python train.py --hidden_size=256 --head_dim=128 --intermediate_size=1344 --norm_place="pre" --positions="rope" --qk_norm=false --attn_scale=0.0884 --beta1=0.95 --schedule="cos" --doc_mask=true --dataset="wikipedia_en"
Each number is 128 + 24 x the weight over its row's rms, rounded and kept within 0 to 255. Layers, rows and columns count from 0. Numbers have three digits each. The size before them is the row's rms in percent of the matrix's.

# down: layer 4 MLP down (transposed), 1344x256, rms 0.0662, rows 890-893, columns 0-255
# gate: layer 4 MLP gate, 1344x256, rms 0.0736, rows 891-894, columns 0-255
# up: layer 4 MLP up, 1344x256, rms 0.0762, rows 891-893, columns 0-255
down890 111:140124186129138134114161108131135143093129136104111140157081139105141157138117130166093163130118129119140135135119103128185084131121150105143135174151147152087123162082103073153128148180164073140119116143163107107094166120180130089101133078168109129115127098154121144154105140140135157119109112148111106122109137100127125086122109147109119094120155117204168142124126101141108134152127116137147086127117177182121135112115111100092113138124133163130158168103122126165139097160082071099108112142149141148159130096089151152156131131113109123140147147151119124142096133098093132139176147109144133124119125101142109132160124139131127142140131125135152120107128137121178125148131192115123122115146151145128118111121126140074133168153085128122091147118138113143121148125096109
gate891 102:134128139139117109089111133117132132108120135147147129115110122124137129131144125109136171102130114128109122099160119137105184085167152133115128092127108120159094133164086115157131159162135095104159155133152150172183155153087134125101100180161149136139150125100181106141120119109146112096141098119182114147164135087129096155141089110095145083167124135116153116113110100114136147134108120153088103128104142116146131119135133159115148083115136141158113086141137131170144123131165119154110109117145135142138131149111101080085119127112087124156106124151135104136135139170166124124159124146081127139146155118134136132101065154108073101141148127150129136150121167160118152133155062117138181118100111149094130129119141125187129129136152084120143126111093090136151086158122117
up891 096:127103152110107102101102172151171154149097077164181124126179144137106136078129113073114151130135135141135086068127126122158109122146116167112127146127180153131112161136111146127176132148134124116066122106161116124137139099116160137159101123120106128133110166151171134152119141136162123105151090151112134138122122165118072142148068088133147144143114095164161119095138090137113151136169106107115175160128124128119111146132133173098112149130172097143117169142117138147100108113165171072103137097177113079137127116129148145119109115108111128137094133113152161139139124098113142138147153138119127123135119156137155148103143139167166118139158148132118083103142121156128112099116140121133131158093113145109119082115087125110134101120113150157134136113134132130111125099112159
down891 099:154139170135165133157137092101088142095124173126095131092114137144130085142110112136091117144106106114105168137123107105117111146157159140129113166185109107090153128075189156124100110105109166172133106099098130121144100149142123122140122085115145166147119123142089157133121094139095133141127159138127121133136107146122174095111157149110116120107120167148083148162145145132171097125125132150143130123148143107156143133132138124145132157147122172144147116135135123091133143108086115142164115137165118164098150088116125147188144126138168114076167103164114141108157137159128098116077151136180133149107083123143112119149119110095118128113143102126130134152132175130136157098129114122129097121129119083114121166127125088141085168108151122137123098125095123091118131178111115
gate892 099:118130102132145109152145126122134111062113131168130109108110116152104158132150102141117165092136149104103096115133108152108104172138075133127171155123114103156110114095123114117124150128139109130112083164116102152140137130125113157158111145191110133140142166105101105145086112092137154098163169122129152087154105119076137116091120097146159127167123115118132114087104172153095117149154161171194124111102106106118116132113141096123110101132097125129119101107105134120124088116139126141147129103129172124145137133144127109160131124090134171120130085179142096115114087154120111152116147112094092175111126123081166099123130122129157160132103111146105167102168093130086153121152101142118112124130116150122142082152086104124142131128163104123103117156131139111113142098086145
up892 095:141120152094129097143122108082112144136153115163125117125129106158127122132113124131135120163101156151171128129098121138124131132118178132141109126127151129138122133130125109130141108106127113073133145117141117112114140126134188096149109158142134074154082138179118141152146114122147152155097139143049100127112133148154117119124149144110116136110161141194111116133134097129107149135105083092073096164146140119130156073120131160145118111146115111096150132123099140132103098152130139121073127067080112125128198127145116113102101126116156115142129128119086094170184166147128110111133138129115144152132141103165136148135101150134171082130140105156109167130127150144127142124142127153115157155138116118120151107112131158142142063125093157127146161106152084141189098153122128
down892 086:142116098130112121143146106136162122130151141124168131108092140102141167106128132123106133114151111097099140164130127145100098129123137109150165158120129131135151130122109155157126148160146142153179128151125160132145152124092085165149142108134110169099125083136143115104126120101104130161133164130168178122157087126103136124110172137151159093185136097138141134128127108149125140163134145085157140110122098118101150112099129134126128118114107146119130114114158118156125111104151144125161132176161112149154128157114139155149164183127113108136146138105135149100142109105062125131198145128150115113124084177071133136118140120119110112126126156089109140166131088120120097116145156155148138113147118160097158149167118096098103178128094142122090101160140128145072162072158156
gate893 105:095116106068168123149157120138149136109136119141168165096111141132086121150126140167127124086127117160107146101124145139133095151101119123100122149131119129126126084136126153100131153142110121137113126147089109073139132168127105125147078128147165125122173127128103129180127114128152172106148103143116102159138127129103117119130145145122135161127162111121136083146172104121122145140102151113110090142139094146101101133097140111163131075136105142157108118159164145102117088142129152115158166151145146148133177084132102097112126147137117106138095151132182163137116104149108145157075111128094116134145109119117179159118166162144119097116129097078089106140054124157105102115095166113134075112153128099133099127105113130157120146181166138116140113138109115112126137134114148
up893 107:099115087089128137125106114155119123104158154126136131108111137087128104150107123130143155092126124130087151121082121112131149119111155091150130100163123104116110090093160098081114154153118133118121143118113136085107067166122123136154156086147125081115122131104133167168105108126179156153149166114150092137142105167116133135118130133151108139136114125149128100091122093130137126140150145101102121152117125128085092152136158155155165112139133161111122064158143169099083116126131152082114120088124143127157121115143108131092130142124127163098108154099089165129099116146172148147106139120096142121121121136119129145162158156146154144103154089101105102111114111125120122143172067115125107120091132103168140151138113083181120125106155162110131113127119135081108121150079148
down893 097:104135078113128116182110132149159105070169128133130148115183121166130137133114134136167137125121149131145129131135122162142104109135113170127126152122143138117162124121104156119124173169140108145125123172124134105172148125102136114150184140139092134112164157147088117165120145153142128121120104150126164114128117082108108108129153114163177130131211084093128125161155139153152093106115116141121184102126095117130107143122132099153127144152149101153152157175131123072127104152124138146151126134127113141127168107107093100129145178164103114155139111141136119101164108126150083117109104132124172126125112137150168142076119122111144099175145105140129127130157194138157110115149138128156114161125094104119122101120145111173114145089134125160125121136097150149138120118155112
gate894 087:138135161139094156120152188134112150119140106178146150114132130134090111080150151136090130122145114116130080100113094114135127147106114160129108153117176133134133123090174149158132143107136153136112117076094127132080111132115115117132159068105119139145152124165098170134147153162088086109157105088143136153146104124138155114073149132126090141101175117097117113146138101140129123128130106113115158131141128154111093127185111149153097110156143123115145096091135164103130107120141113133105093131107144113104152123175171103114169140137141129156095089124128118172121097141154119105091136187120117081135097122134069137134119188131151137122127107154139139135139150141166099113149144143095145132102180127112122133143094094128129130123139129139125126107106157150171148136157111